From a checkpoint of a small transformer trained on Wikipedia: width 128, learned positions.
Each number is 128 + 32 x the weight over its row's rms, rounded and kept within 0 to 255. Layers, rows and columns count from 0. Numbers have three digits each. The size before them is the row's rms in percent of the matrix's.

# layer 10 MLP up, 512x128, rms 0.362, rows 180-234, columns 0-127
106:143194222089183153142157097122154141083106125042106146116083141123164131123159107146180093136147163102095125153116116101171132114123078119119134132161193111113099088121145079147104156112156152122150211124118086082068149202139102149082140080123061133152130134157117140123122099177101088169088082142130182124082122182151177132118133164133087141118112099084083143132113107115127129116121
094:127167144134099102082155073173131118116146107105113141136125123075119167145144128135159098114180119165085114126156132147127207052105117090089106135138122121114151111146084084160157108134110125185143114170084068127157085157136151112143151163159100146119167201081132098167123130145134121193110128127117122168117025110174117129068100161181098186108160097078112133112147176106071130142191
106:127172116137097037130180075066088109077133140145135131122112129147199122135172095110129176172186134040073139101150112162151141105173113102161204068054133115118112141147131107130078165146101117122107133138139130137066132130138195112112058093160095112151186096084119085160112114138129165091124163114155165124131146110162126158139133142120134082116130122089103148146170116157136152148094
102:141105193078147120162120115139157118114064087168099116124160062138122055076147151142129126115106123127082132134131118065121172075165092133122132139128119155160153125126087108175121062102116143165134166158104122188092105116170102160155126127148172182183039132156136131129177153095140123082119076165091084126115159152127141087111145160125115123137091226109139162119149104105090171098087
099:155129081182174115098132131134162116113182101115193102095127145159122088173103158188147119112036082122133157153137103127051135094177148182154089169094115153175172113157128174143173124123133104130102101164120108074133156163117123089130153148135093122121125177146121137090157115116108152168109149115116142090099098175078142117128212128181123150098113123079167085181082162134125058116128
106:182159055141128137111164197204152156155130136137154097108151189106104199140135121159096107095113110160105154111175120097118130114087120135077165058089097170124080092140120100095065117125165082085107105128118146114149124123166138140119120107141064096116121168150106114184105149138116183144134099128139147085107099137044088183069124116129185109140193156098086110120119121107156126127092
087:137169114128137103121119103150088155142176160218109086145188073075137145116145134118148093142136054123154135106149175136178102114157139124104081127197123069123147149139196157170126069082161163168129116110067097142081138106130114095110111113103139135121164108105144147143124163134138126168132125133093209116121115083079174141142170093103145084196081178161125138151134149070161124083140
095:111069085105109171158134096190118130124120078150054153085067133160122108158128142146168086191096154137143151143160159150171142151168098195076132098125063163130126182132096076108137142087071118090105134132087127088099133141138108144113128146174138135109101126170140096175149107125186107120090161097076147094134100186190096092096194079172106153128112130114107130093167109159156130126122
103:129102129158205144176191094102054115166127099153097186136148124130161115151093166091118173117111126128142161044119121137137145124126135133135131119148144084141105171152136195086173095122087062201074152194125124067111126121112141152177128150108128168144161143111102146084173138143136087129144166064100115151145091194119153156134115142112125057166093118108095187159105139112157128132145
104:121130136124174160093180118144118094110153168107132087098058196161134108114172100124083105128179101123192131133109176178096162153172126101130099112077133127139171081097149160173099128124106122149092093143097185146098135146132074075050045137109142100113168145152146177115153191128168154095114120100123139130100181125129113181110103125087208121131148085092082147108122102127110144091127
093:128099126121132108193160056118087132060152145098139118146175084122076090171128114144125165102150095150135122159118112148168163116132120077183134115126151153167183138117161066129209132144175130107086082101138123109156111164111128114174173115143172116147108098089076106068077167124082127156153147105109135141138134097137152130117188158196196127087101098098160146179135069119135167167157
112:107150132069122101145120068076104137116062141158151129102164118126139145146103092090160104153140137080093127135183084122140152108154110071162180164205097101150138176123154118149197179178109125114138125173110085123131125147107144105128131125177152126126098102107123115155241149175137111114068144119096092172124100126114172116077103160118143102089111138124159122108181047157172133093167
070:177164121142049142074159060109102137125093145129069183096183160135143092064119097159145124213128213129135123098123104147156140107197111086159128166151112132159112138152106090092101141144112134103148205106092078084111099166115157101097125120121096133170054155127086146099182129124115107145112107136147120177136122167131099174146101175142148091124131137118153111090129095183161122131142
103:055101171145123131152170160117147097095094108106131065070150195129152162090137084101118189135133146123146188161063142153116124135132089140120134082119113158165095130141126082142072106105149147107109119111131113153188144131120123176108110074107079136188143137097110136159046130123157097077116159121212155106131178141081123159099120066158149098173090129093157157104092124162172155128132
092:152108157143181101135113062128139087193143128124056163118151113154161182128117157132081142095117166089122158108143148122177118188142154138091117201073066170121119127158087116163102094097159145103109111099085144081157098073124125123102125157124095088121087158150141071158100143124131178095108122051180093170124128162099201125148146119118152101175089143113117133190131143144177132128080
078:166092140158162175144161111137165124152149120141161141156117161080139138134127104096127104075168151097134141150168090095104099104161129107171118118133123119147197072128139140172152088067160090107047140110118061096092172144113110143134127120161125130069155135166080143186083146136074149131099139068156104082102089167121125146087127173070098093138173073108098188181142108090077118139166
113:140163121092118136079189165128124105118065162071142126161161100118143165176158125136064138135107107117201062163131136091102064085143184149101126149176148136182097099138117105136127131136149106138130129176139120112113139137136106082129099150189124116205121194084121079139107163122128122187097215152165112099075075112161149126113113083114120122082103169107134111132080086129176115105117
083:125146101095083145135109097136135147130146152116129103145120073180103123141163108099119083171112093122138134025148120107150131108189142201098195070122125143148118074120147091126123171192115039123111165120148072127108121133130184153075172176181142158148155157155098118121156161157089148095085113116143139127074138107138113125090123153157147040157086110101078083142116127108119159113103
086:139084142151125098120124166137089196125200129106133105140110081162112093106158163178130151160114122129108107112146102134113099122158075096194144088117127083185113075189141056112136141163124130136136101081086090098104127094109175118111080150084098120122142187100117106157094142124085120117112183191115142089149109076103084100165108168115153095149155208137084142144139095144194080156101
114:144066154138160124116109047163114081122139146095145131162138077152133110180123163137141095093112101123107097113098159150163117141136099073033130173171147108127185124167124126117124159133158150119181114161118102034133074137134089147065027117111147113088129127143136115182123159156125172155141164111140174111130120120142128060175190128155126150105133136193130115148151167160144145098140
097:150135089163172082044133147174130120157112116150116121145093111103136128178113148141190110120130083125111132141083098140151166130171147111032113110105149122169096087147208109146087109141185192129088107120108136102101140147096140061123127105085073140059103150140167101091121079173152155097126162109174113115155147187135110170114103171080144119159091175160119117134080140138089145095108
083:162087073111145169124156137133157092111065150131125136103157141143154155042137139135061140115151128149100172129160177150157142140081130130149116144124120127077176097112144122114179117198157120191116157125097093124122112103127113096150148132131104114094078146074155095201086121050171140108114123039168133178118075095133168193123152135161060159173105099155097116128120143125133150160143
104:130121144121104084168122107134126129145105101156074095120128130124090162152147152161111142140131064089099064109114107122053121114109160101126097192167094158133130164174090094134212142141201110108070189099148072159126200102218143133162126126168171125147113104129088117117151046150090165093155140116114107182135131179135116111094109112152112128157168120118130133118105088089103151113086
098:080104134164095103150143112062187177117117177124109132117144125113146117117168183148144053170167087079127140127085149153108151084177165133099090148142191137096122067142060094154092087152111121088104105112097086173165147146168149143073146149089126103086149149154129099141202101075146155134184117113155126134136086045157114159121161170142121128139138110161115090172144138135179126139104
114:075129170106150139111151145097135130129148121110141103127119106090099092151188174159183129149121120143131166085101109123151151150137144056058127156156137046118131099139149162140136170128141177178132115149146131137106165130172132187112072128136126168120188093095143130127169075122108160157146086214069096117204074143135110049124081156115093123070131118169163110126085119165164144112141
090:123123137085107153126094112112162105117127117090091104111122110144122188132077152121163092127181093136092140089128149097168169130145130153094118065141194148104145058147227109155128214124085160138139175162085105103089144162095123110083136106112092122121149074167137116137154092113120130127075143068126166163164106150107104137101151120098061158104148195143154160140121104074072150166092
094:134137072137171166130083090109079122133130140114151093116143103108125118088121117101106159160140124135159176118088165216121194038156147145144128196137156099114135162164111131119160099138152122079132069095133104098112070122150119127128120066113072097158122183122163131145116114097127120145143175111119094137112158219109102174157094120157165126136144123048133127127098159080072103199111
111:134119123158143113139081112122108126103107105160151116091067126185164124125115184179079083084152152140179203137103129153108135084112079111115107161166196130087170134113089144118122115132092147071109156119127109135138168081107136118095115116173128105146122098136045136204173135131101150131080081101088121144092131161150124163137113129152194118088061093187138206134147151116139180161103
105:096171125092141142130170034099109136104157120089147159124121123098134106173150090111092155131171154146086145112096093155147136127128160126160164170156104187137097109161139176142099175101132107082116147179132158107154103170117204146155172058082128163070115154055163155102125139135097097081149114106119168106147118210134098086107106109154122136101131113181071107089172107137109190140152
101:057171121133193075114080081134172152125109131149192119121111144082159124072120129058129165156163111202138088133137147156117197108114109101146111132151162140169053151142169101118102112163098111046095118143072121137125098136137204133143135122122136142099122170171167148143180129135134099155055091129140190094128146116092117179117099131118088117112118141146159142117103085151135132179091
095:162149134067141157104116141122089107146137168125125158126184117141116103109111128184143086137105114093144136148127092112139043206118096111097147176132110183125169146143049090128149130160081108164183115146064119148179105139175051158155164149115098149123129141115160037098118179090114090121141102146106108191082108164182131121120135173128096125171147180152081169146138109104116120115121
092:106111131108105228133129129079156114111137168144167175131131133107130149113106121191119173110138144155185141107101114059087066134086144123103146139141117099121086120095133075110132131160115116156112160121164145100100097145154171138092173131144100132161179165090132157144177111194105095124108080100067116172155142133169148133092147147133164107090084168127147159099097194122184146151020
104:081115122122131127160136086116107128100127121095117146157161123144145118123117069191196101169179145109159141075121159106065116124153164092115117152133156127062107173132165120103112162125077097117167150098130098069133130078117125065176074158170186089184132106145117121122168057104162113083095133161088120162148143131137151135077148150150138154069105124147099131142074141094207174181153
100:155224107133115097092173170077161117129158087143091148091129097170150178113120125120084058182134154146163117182095096136138124153147194121136088113097153109094118104082131144155090123136107093183148103182150082124130196162129095148142099114155135172091082125106092163124079134118094187136124184152128125153120092103131148112109075144155099113123162196124079183137152082150121169151143
131:141151096126073097091160130053115122144165065109120089059132121128142140088148157085120140104136135110127217094137171082128112161157131098168152125151116112157142146127157151065141180113152146054125102169111089152186180137112097121143081143182126156042163153109135112084175071139157107079162111056173144172152113110120099128122082159163112153112154085143122121140144135103108121143141
080:115141123105187141109165163093111082101079127104137161112118153134143080160161169107059168135088120130137194111114107089155176131111104070075091150127139131120103130163106212151169094094168153173121101151120091121064115149124148104115114152191113143129179134179088107149141146100108255125083137127144110071125104123132158109137110108153076131183086102130122137112123085153139164102121
095:148078121155140128138117126161143106128115178164161104092107133135062060080147154116097104202142170085188097118109137160123130138079115108061153091099160125116131118105155098150148141120131149156200135161123153095169148106062140081112135117126130097157137137148155178106169187160163130155102113139095149141195113124147146112133154154115070067077127134069140155200136182079182138101084
088:179130089084093132126103160130141117139125137150158103141123124154120129117100174149108170085122182147107127159095138117096134176117152141091138146103118090196215093185109117089112103182178128226141107172145094094135113168116078160144139126132100168133119120079164106102122202161139106121105140093166125095143055128103123112154023113141168178099134140117163109121121153170074145097142
092:114159120178108094140109077126161144146108126095115178128096159090107103065087159195141110155112111096155151145125163077101130131160186085100134173164126112171113111115140100055088118140153090130150077083108073102177158109161164160137126096115140118130146160158107138224085116137113156136086109196097089138115132169147164076202133117111115049116071137148133170139119137127141162116096
089:121085134148174070124112117173143140124117112170095115089146119120161143096124159070123128201161150134068107156128112142101155126175091121167154134098111139129167152103098089118119104141132155143145100162128095084074122106086113131093162131141137154128171106099119014122165156163120093137073192135064203101117147133092104198119133176119176077132118156140164134137146118167136124218142
109:090084120136166144152147179141155154161107128184175123129147160127171058142124174106096104119162132087102169137166142114081039152089138128128074113129159133144123157122125133211158066115128151109114077126129114113138103136091161176086126098145114099065162099136144130164152086138128167121135150139129184199136132070085148132134119124153079093109106175121051104060153173097170112106130
110:145148094120168113149111138118108069110113159162164061132048087179133153116107118117189152142146088159137147131127104139104153138091190111091126193142087035134087166066127129139138110153215138076088120154137110132090157087142196088151111081111087133082169135121104113180172141156134118181096147159128161138139132160177153126096186108111119101117158115107141115108103123097148094162111
098:109088141092131127134132150187138117120121115053106103142129082143143126121087111095140159079103192119107101176153187147065089166157091111123183120185118099097105082067117119164122103096185144098105146082136103111111096088090173143107080103164145116105188135082124103202120147129152184097184140141178170107138114113149161168122186135151138154187103123088136078150129158113105161138098
103:167207158118110195144185131142079100132151132171065170096166118208139134123127108085089080106171081132148099101165183116133156118122125102118121090152116145147133058099101088141142069110143141168138145129102120148123098132191114129114136110180132123153136068132092148129138113089081159072199150086140154169102112111085164096108146124139133169189056134102101142104170156128098140129106
100:142137142121124148034165193189156120125067101082117123113163079087074144107096106147203190115143189146133129129091116148143142122174109137117137159148159062126123112164140161133174139097147154093115171097123114070129177111100100142124152073153123096164146140137072130107097140123168035122124118138099172156195136123087122112142076140135117152179131155143087134191109135095101129107109
105:116188118145144119064143164110135164106110086142150120156065111155144151126167069116104132168147154116138149185166218115186055139132154125110124060122171129053030062129151108100116114100105164148152134164151089158136100075106129111156108146089114126120177089087139158115163107155158095146123108159105137123136123130122146141157091120166180157133116170130115119141133095203144165129165
072:114168108073184149125137061116083101161138133092121141055146136131124184144116163111118100133150165118139156184125131119180192138075151115140136109090132127174118120067120116126144113170143152103151173123138081128117117119176141129137106176147143121144120131182130084109187111091111093176145097067184173129121089143094076115092152183172031091089120151129086153148128069137094094158103
112:143110130090112120122161109123110139107128102074183134105181118140103133132152128085114188119115144060138141048177122163141212178132179124157185130164095158157136131135131103167127143149085080066198112108088108106154160146154124081121110172109161148122139161048080150104168091138117126124153185065102097130115093081144136130102153135140102145118126134164152179176123089089161166076118
079:097083105116119132070099080136165172139155125066108125107073146133143128123129140163081103117132130129130234152089139120094106126150090076114093117173121178106121202117134136056168132125145106131079161135136097155160126159124152137132143139094075175145140156166150108121104138102097107124181113065097071119083122129165092148133226171196163132104170105104176123150084143133151141131143
109:106114134157158111111107135101072179162135153125162047061194146093077092147101105095091193149102120133126089111148126061175120138116132121147140136127089145122108138090092136173105097130114077133133050171109148144122114095179153204093140133118127160114140145140105097092122113165207149171151095075187160104130127129154084146108149167140113194174150115118105084105144122148085173140156
096:132150155080156120154097106177105113165174094137048134111140136127156109069096130060104139125132145152100151077112103132103113162087125176126120128118079123150156130133086135054097058107124215078168125125126165121167142144098148065086125157061122123143099110117154099120089150143173121171122163145150132116145116060137180110147102119153108116169203141134131136194175110163162175099148
104:115090116082133143137143118094199125165132062129151083114081117111177132141159064140136202089116098125123088077095148126166139158124127128112133145128179119125132047083148111187111143176091118144169133130150135118054082058111160145085071177114174125109145112087140149119152176205138167147136129089122120167169101137148157157150167161139156122094156148101107119160078126127167069149125
123:138189153087096143138159047082123091095082149129115168112077129129141091153112142119158141090124084145121052153135125097097112092079150157135163109104103142112113162115110112140140118166069096192093097128189138117152102077116136164093132062101150164130150126074101129137153080152082112129191135173148077175162057112101146158116177107123126143112147173140154115147160198120079114140173
102:146180152081150133110144208187170187139163149131154097167152206155101150176120105123120196114187105148126115147103105072132098129145136112131122112113153132143115092163092108109103090147172155126082126077158077052136104138145104128122108159136107069115078130157170111166085133079155091099093116120191150145165105112125148144082108144128187175117127126141141110091143162200165114092091
107:076109111093152146119143127103147146151166208161113072140145106101149138128070100053112187157137112090174150065099129167186133112169073142118208138079198091163160158134171084184076103090122147125164109107163156132167110114099101120102109105146122054114105103165106155136122185122103110117159153102110104136136094091146134148130183123123100112134138149134151136166144095144171180133169
# layer 10 MLP down (transposed), 512x128, rms 0.325, rows 180-233, columns 0-127
104:139109081111092126138155170080126120115059138106061208173078192140131122081105097126128128136148144134166091110146099116121099191110117151095177102148163092090124140082080154127072053143081147137140100126149140082152173149104107124135176154143105103106145110207117135099088136146128147185123126139131155149152111070156149172126061133084084175102119087135113106168149162158118071142142
088:104127166214111134121122102141138160136095060143138117098164114106168161088131085191176122107128121063133103142131084132161102203115100158140123144106087168087105113132105112115123139117040148076130201167178125133113139131114088121151141104123138100125134077122158095067119152135107142116088122100076070096101138088162128090099105087132077108065122089114072152087119116168149161114071
099:150130166145144160100117134161176148211081126172092063117118191141107113111106212141079111092119145173161138109121124119152166110098149153169105162139116162121114124148092157150143095088154173130129163091105170186124095153157091078110175176091101119137092148143105129167160110121116115174145109058136110079140150119095184157166088114157192148116116122172134148080116187146128100179179
105:171164079147090134150119102112118122137167096142117065096099104119160195129079131099117126120148133110124146155138089127108132138128111168201112118131102160070095068122180139138148066187112121131129093094194181148138083120052148133154135147074081144090138173116160113110138144130085102197137096139146156112128157119160031129112139095110144065092108115106120136143095195148082149171097
100:134080115125134097139144081064113124144102123170123158145116138097122133131205123059096131156157163145141150099068138121104119153129131061162124118160098114070103145112108196126128171126105161151126143089175203156126118103166166098113101061112135123153132072176124122193092177125124106152135155066082110188124155155140157192164110089125105118124081088188135173095140147171090116111163
095:079111137138113078129067117069165146146134131159080158141088120148099133115073192099156152192130160140156105165103219128169134132138139112124105147154167123130133192102137171126127096150140154161129155133122109167113087133133087124162086132088236122158118110123115080186133152127168120146134112152145104168161189123138106089149149164181050161171087147128139123134128104193105143106177
093:057057083138111135154117132141147109115112149127097122134132145120084134090108189116125204092145119095164107124113086125107097123129161164061164182131144165105135139116161138112143142132102130090153159114150074147147184114161124181113085092081083045144082118146173156079131071109107155153195141119162150193099077106096080150137112087092130122117147091183108086145096095112173114101107
093:166091176141106120112068119057133130129190105043196108110169156045176132127108123090116163086126146123128119036104119175155098137108147134087173126125169085133179133071135165079099105148116129136114093115148157141101124179081135102169137179104110103140152160133126112082167087094113152114106098191146104165076165117133146133153144084152093119132116154103173138119177143111117153137146
108:102174128152159096177142138150172160084096130123136162134131138127096137150081146098129109136093170154143131082089113179122134154164090111106178090145084096109124160186122113160120168033163089148091175153122073060122147155125181128121139099144087157094120114116141183147142201120121112141166134133118106082118115159075126112140052171100103059172195176131165108164162124125100137101107
093:140112144102157163156081160137176108122093168105156124149119123061113146119038145069118145131109086125115105127145125088130062079160140072161109227131115078119109141125147099113109168120119083155145129157145085144113121159163113095121136166089081152134104105101131087145195149026173155171117120105137126103088118077145140048195164118113140117104146093126150144143115124117138164166128
103:063127074162063194163153146103110137113164068148112193197120147116113111143157127114136121128165173177112095180105132114165103141148121115153190155130175113127090118132124195150167142127080183116093091144149196140153154137124179159175135104168160091061142201100143093131117149103137127122185149104112157111140098104115122131146140128119158161081124121124115104176097146064155174172129
116:140121119077099123059101163116132149113160156150104135143065158193075117172147085129115106115167128158169143145117219095110126170104122132143117113052126122186110158118095140104091116076139165115171142122110153063100099159110061096135106063118118110138163113125152169184091128077102111100178203149117048106154127121128114125162121134127146150157095173171172123112101147149147099099119
077:122046095111090086113119177113117090116162151144144145141130102086144093170198188085061134142077071133128140160095153121156150139127139120077119094115141108102134152131126132089134164076198166147087117102155131161063134168138101113118159140105107121129224121141117094163100187116103150163110084118133137173070110116111108182150148147160160164089141132138170094145128146050149151159093
121:147120070135104161115146108091125148104084090146154068074062167181130119154175125136110044168134140111126171139101112114136121122114111177141130122096134173149077165139099153167124127154113137077105109124075145071163186133112150169090162090137129088119102181086114107149138143091101140098114104123144102138156108089139119089148145094215160183073185177081134120153100132133094104052139
094:156162134110100140091089111151150155093155098125135131124121134094209123121149096142117087181172128083118107144125153086187117117050174109127128038170165101124145131126190139107135158129138074130127123182128149143136144221139133099133156182148147131089149145136122143074118083114094062130133161127129132121053135072091089080068196130132113184110115134142122108087081142161141133107153
088:116130116109148060094124151145158127097099142140118099050145069095150152130150123128117160129159120133121069140122057146123113113119109075105157118146189115122168084116094157106152107095177141063107154096129130186118103086131161202160111095163079117158129145116188156175174146139158141146139094107172202094085132063123090097149120175137126140169097210143159141153173122138109142077145
112:090155045141133176110113094155171200131149084163112156111096076104086129125198111154109132089086094073145109158171170081137144139110156197112108146170165133130132143178134160114090142154164135085129157192105107114093123195177167105138134141109187132135127116116159157163103141122125125164128138147131088114106119191108098114141118085083195068131133106115112111106060086081100122112118
086:118158058154137044122156167123191098077146157200163156129122161070124149127108120096115112059135115056156154102123114107174086169121102082132162142153078091096119095141132114142120113095162160129108119116189179133158089097156183120125116146123135083150128146098168151137169094114161153147148132095132091115175127175106142173124119157103217121173127115125156131109173064141153104078116
085:165109102137070179138146059116163105155118164166069161128150152125110152155111084154143172143156120085129096107135144180130127134050155103157086096097125143120143096104143151143186117096142109095153140131200161067145090115138169091179079090063109146081069129129104153138116108120181104116127137115150072117103141136091092128075079142094113124141048056140098130155130185121134107135095
085:139223065121154115146162139137084137177127139150080163124159077116115116078145075163141104107130160207164123071116126140074091161131154156147172092087082116082031140108102138113090087141133115144069105134148144171109150121083134101128152139131139110170143168109097084154136145137114101070147100154136108164134182106101111146139056104172116170138082117099123119111115115162113124174178
109:199104128087140100161141112026112061175044058101125156086156147091113098140128130089113099162129113114135082139163099120161121153128157178081150172131146172157092185133111119129171145101143140107143157125138091117081152131150199144135132117122219125157149062128091110167112149130113138142177108102084076130130140128128142109134082124127106135112159117102190074154079140137147096117118
098:147138135126121121134121158168127084134150123162080103169123166066155106091104138111188134128133119113089159092106094109114127129139146038092085157123132114087139103195114148117185119093134155137159104157141158107102087128136196124122109171108114073155032114071140061090117128213066135185145140155090137113136090126077161128151138092178109082159138122160129168132102087128148149094156
097:149171141135087117078118117174163137084147160134157169134118119127162086143140128102163168108139112104114119113136090132116143101116122100118092116100066084134052141133181207106066111198064123137123142130143143126162100052126095142150110177136146138136100176173146160123113160098090074181060145131109147102084150142126113120068139176158106073165133163131106129109096216181119149129107
101:161159130146099091160156163147127139126117146129126143110132106130093159135093110151171153100127134167156174161169118112152103140101119118154204066130104123105208112069112133195152100132140095120130139106166111143120086146131078118209120079086136122120156090123104119073116164037195104057158124100133096164141077123150109139145147128141087103146140201063108159118167131110138073173171
095:111148059158129093086193142115134095151116114113112125073143130131125187140099104114140148159130112175169138088085198142131069148108149175136149071083137130144122124141118175144146118144142197117098085141090188169106179082181133096121081106146134082097127150112155135138114122169177158112180127097112152161093142114117078201128186148081037143153139070103150115101124111129166141152109
089:153143076139083119115127099117109098137096112145121108136125155169122133106177116126150182158174122165182110110080058094156179115068168106125175163135170168099170152126173143133139063089139172140101137148186147128116085140163094124140124203141141123068104162081130108101166188147141097076165137117152164149074165031135124125103091145116093163141139074109097134142169142113114126120076
095:085155106135058108129108142110142084184084091149093137113088097120177115103156154104184138119136071119086135148201144176083162123142138211121136199107156142127162167147122129097178123105118084134183117123105155110147110152091179141166171076138123106182150133114141126132128092049178148153089084127106142087168110150136135082183117098118122156129149137110113192176172123145128073151118
099:112074140148119144154187117121131140153138136111129160173128155119062146121086072165143188130180110134159085130177104068065100160110135126076171113125043171129108064196144076112124119057166125171110108109132120149149152134160131117111162151174105132102133129130136139136103094096162104112156098141071111131131164059141117155121141175108055158130168117105147094096138134159204102163130
111:110120071108146128124145122152129129136094198123147096128108098131143138069127084165124131136173107114159144113127159143134164156089068104154149136114148111073154126117212106097146067125091118128181148080119182138140145151156178123146067152180116159153128148133123182105194099073148173095124072152091091168116165122129106146148073142139058164119173097085114102155180141185096130168068
103:188155138136121144163150115100117172079087080098129143140109119166145118103121123083100105140149115144135175127181102098157088119104125111149151140149148149143077120106097125148163083125152061159118141085100103176170099116089167104123135122138170115047150159181120115181113119152107159087124147085063101113177011145132086153140169112161085131117159147141197169169132143103060133166136
084:137081179154123088063216150093123075122089083112061106097150130171134119098095105106128136118121053135129141094133129127101098134059077112131110097099035112118184122131137120099161117066124153048116107147143111124077125160108126154132156100140119117095149180128122131138157158119104115113140098145120111099108164082102055169131111155091059084115120102134141087089100110135110102102177
104:156147150055103133137177121081080143141083143151172134128134159197171082091100118125110154148057173149126138125114173183157175123160156113066109145118148122128115101124151146099164174150107152173136147165164210121181165155130153104109113116118140158134165095152123093139124118140197148066109150107144118128147169140046183115107081182116100131087126180168136171101122166161164123107099
094:107151119133063141129164167139166130133156082162176134135085119137093129118125151161125155087129126117152103081111095148106143158104138184101146113079171135165127089138105161140148136103152121112061178101133167136060150155052090098106092125133104072125154115126127091095124172144158123170183113063146109107059173093145044099149136142067183100196154107086171163107142139154102105096137
100:127165120157122141124108222113125125111125121119107174100114103123105130184178104167111115135142098116140068119132104122179110114095165192134115138108137110041138146087107147100141103175126060145162104136140111124187180101164133196107115113093138143106115159101134134114067142106174111107130085139130127132074143087109184138106134109172130068070093120139017153142077141118084104084105
136:151100079079123085147122185091161135135126103122093165106095098235115132099130133163142089175145107139151170143140129149195163186185158175114138092129106190089124149135136142121090085121106108044116052198139154136128162142134125123122116151149099109133134150129091099124118127120116145047171100120121124110127125123118214113121149140157099180106139111166160072133165122127135180076123
086:116126145163094084092062160182084149141156161120140095154164128084159129132149098180145112087090154139142071116114184164077127183129200121129144084125144082102136102111056123072130099141116073090155122086135160140126170125127144162119130137135140071110171162101140116089154087131102096158170157134194168149178113172094148104116167135135137122109199166151131111190128165195099143103144
094:112125180105145116092025145201116128119125141136110085137180083123122196121098122149080140090153140141124081119112193105100205068112070087145114117113137100162162099161102162126140098129103170116166078134093110138166145109142138118113097156103075152137150099132139120168108148138113127143133146114110163109164099111136144137190151134089177177177088142135167094080081106145064186099082
098:149087099058145129142136158147148145142154168084194067224077124110134115147136131135151142149178116151118120122141162147085127102097152074064129095185162120152125075089165181093121130095069135139164107104135134128119078136079137118187149189085192086140158102153128136078154064149103142154147149129141155151095123117158103124141174131165098084149158128155149175161114161085141166147136
085:133209059147117098140108113089105077192146105190057157133104118102113130135110139125140161142110117145112157120170084156157113133117125153130134108087103134090183137183094152156142145128104145090149134147118153171152136167114056109178168150133141130174117137105121057069193159115163137178198061133201117076096121071116111118075120151160086138113100123124172117122126086118130141122113
104:105103139101129094110125077191085089126124160163139114078159143125131096167068146136112135118070148184046191089176136116114100121173127119140126168088121106171160119168120118100082121151131131160175084088090133112118131096150130120092159111142148095139116119142144088096144133143081107148140182095151130131152147182052023204084115145120156112105157131141136153134059183106119162132125
110:123103196119146114088173134100141136149098084127138129109118181176147116131128102166057084142077127170176139055093101149154129110135160150116168145109120122138137138146123121128137132098061098134153046150124087063124099124117159153093173065134180103150111104110192222132187098115132133174130097126119170142142120100097180067130117107147158117054144096157125110100115145170111089139109
115:108151140120121112169167135162163129077114104118197143072140037167072176115095161125067182151201063122167149111130075110125125114137165173128122124100170117110109127041103094161101177082132136081101148117123144149126139152117167086135103108138064103108081152126077107106145175131162090140126127162154127120137145138127086086145101160169115056106148140127154164117138183113132134111170
103:172075073130194103156104153074165093115113144094125156182142133149121156117152150135079186086134104155121142207125092121209110146102163147077113059119133147124164140144127136096105132176108156139144093146133158060112148118093123155204146126071134154116126152161119131119153124121075136110115142136163146082123131152154124120113168099127143072069191147114174081152081122091068106155080
111:123207156080142143102131176080095095121108134166101119209150171058109107118126159114116089082106138175145116134113132140114124127098146139142075111154195080171139132119119141164124100121129091097133140088145127114112096172129129142211109123152100170107143170153149138115082120100197099105104100110079138117078134089172146134195111126121157138103050065145128118145066203093145133155109
089:124198109132141078152094184089145119166152113151117163118162140168118110117179156091078154172158104139041117172149173127134108132087128137195155129154131135133155129098164098131107140152147126133117136180153187158137108151103216119089134170186158074171106109114173108153108114138146158163172173131137127096084161112154099189110173142102173086137143121140147119102113145145071116080205
100:114073135117158100164204140138143172117165064114135166144090209148101105123138077117106118140106170136132125151072109110171106100122094198188146118131126137196134092148172114212135129051178112073121121133150128100146160127082116169128123147068089153117095138140131137117177099045086120142111105122183155153090147097060088121107109129147122086122125126136127157105169136148146121146104
076:134105175093208059134143114121103111111154175090084135084160142127116102140128135113113185103145103100124137169093157171158137155126139109129128170120123149150151126142121067121144105096099192091131087069158131187183120117127155115141098105176139092129121103140140170063149105140118091154106126050133141164166092092117158210120207151117090122081163152155153107161112086169149173172170
093:061132142099153138132132094104122143111075161122118144129037166144119194168124186109120120082110116135078103159092139145120102091126116094118080134088143132149144088091138086104125156147129175159117137132081127056073132152118121181091144125087171178079133100180144152126132147095178111185097071136122129115117141179111106137178145120103107136116144234070108137102116131090078093162158
088:105124132153050147126160117132098090155119080169121102163144122102102125087066071172105164081112140091093166186115145105092113072074104095113150122179154076100145141103166177103131093136097132131153097099106098080134124144131070107136103106151146089099187206174113072095119132156115158097095153144108088155116126162136117152118166092174154133115194110078092088168083116109123134156173
086:193141120142129119157112088127160095144122076127124122111085143179132142110127140212164081139139156109122096137152163143127121117135122159127087094095194161138149133155134095118166142122162173130161211101149151155118094155065135071106113115184100070047118138103148118129123103095081147104135193181112171128139108122119162075105170063184125112085139167124157166151128162151169086115065
082:155125138172062174079139178083122130092158182147185168132083162119100146133132110150196150111149141157140110088185179182172149157175155072089132083121097159106156096140088120153093171191137189096083093141152155087123140146120109111115098117160142104092170188155119103117141116104116138151139083168121118158105128144094178200102137106130159135120092107152157174112057116143156116158112
115:102138078109152112133146084086098102139133183147141120174082097169089132145075152119133164142096098147082126138094085130140164040100090102105164133121090073103094138097130118117082109138165145104114141129178110143143066144195144177157121174118135119084125117176129119098198148250149104099139088115135148114124160134156134160121119182163132113097130116176124128130087183103171117147073
106:106106161112144105150090121126137122113097137113095094159148139121090161157131162178097121079105130125092138160103110144111200156155147129158144081173153086135131126230132114108099132112152197117136101115214169134181139091101110078104150120135183112081119122091117066159050127111141192116118161178139147130131166151130149158147155143097142090157173187166127104046102155147082135100138
106:146111124107122134175141122094129147117120078156118192109166128189144076135100106095125129128162117154093099140131129105134085133147103107078204122143182098112162122071102136101120168140102089164138113132080121119149137091088131114081165072161129036154220153161153168163110174112110134115149139106042087123143102097116159143141067139153130140111156053114146154128115067119185099166120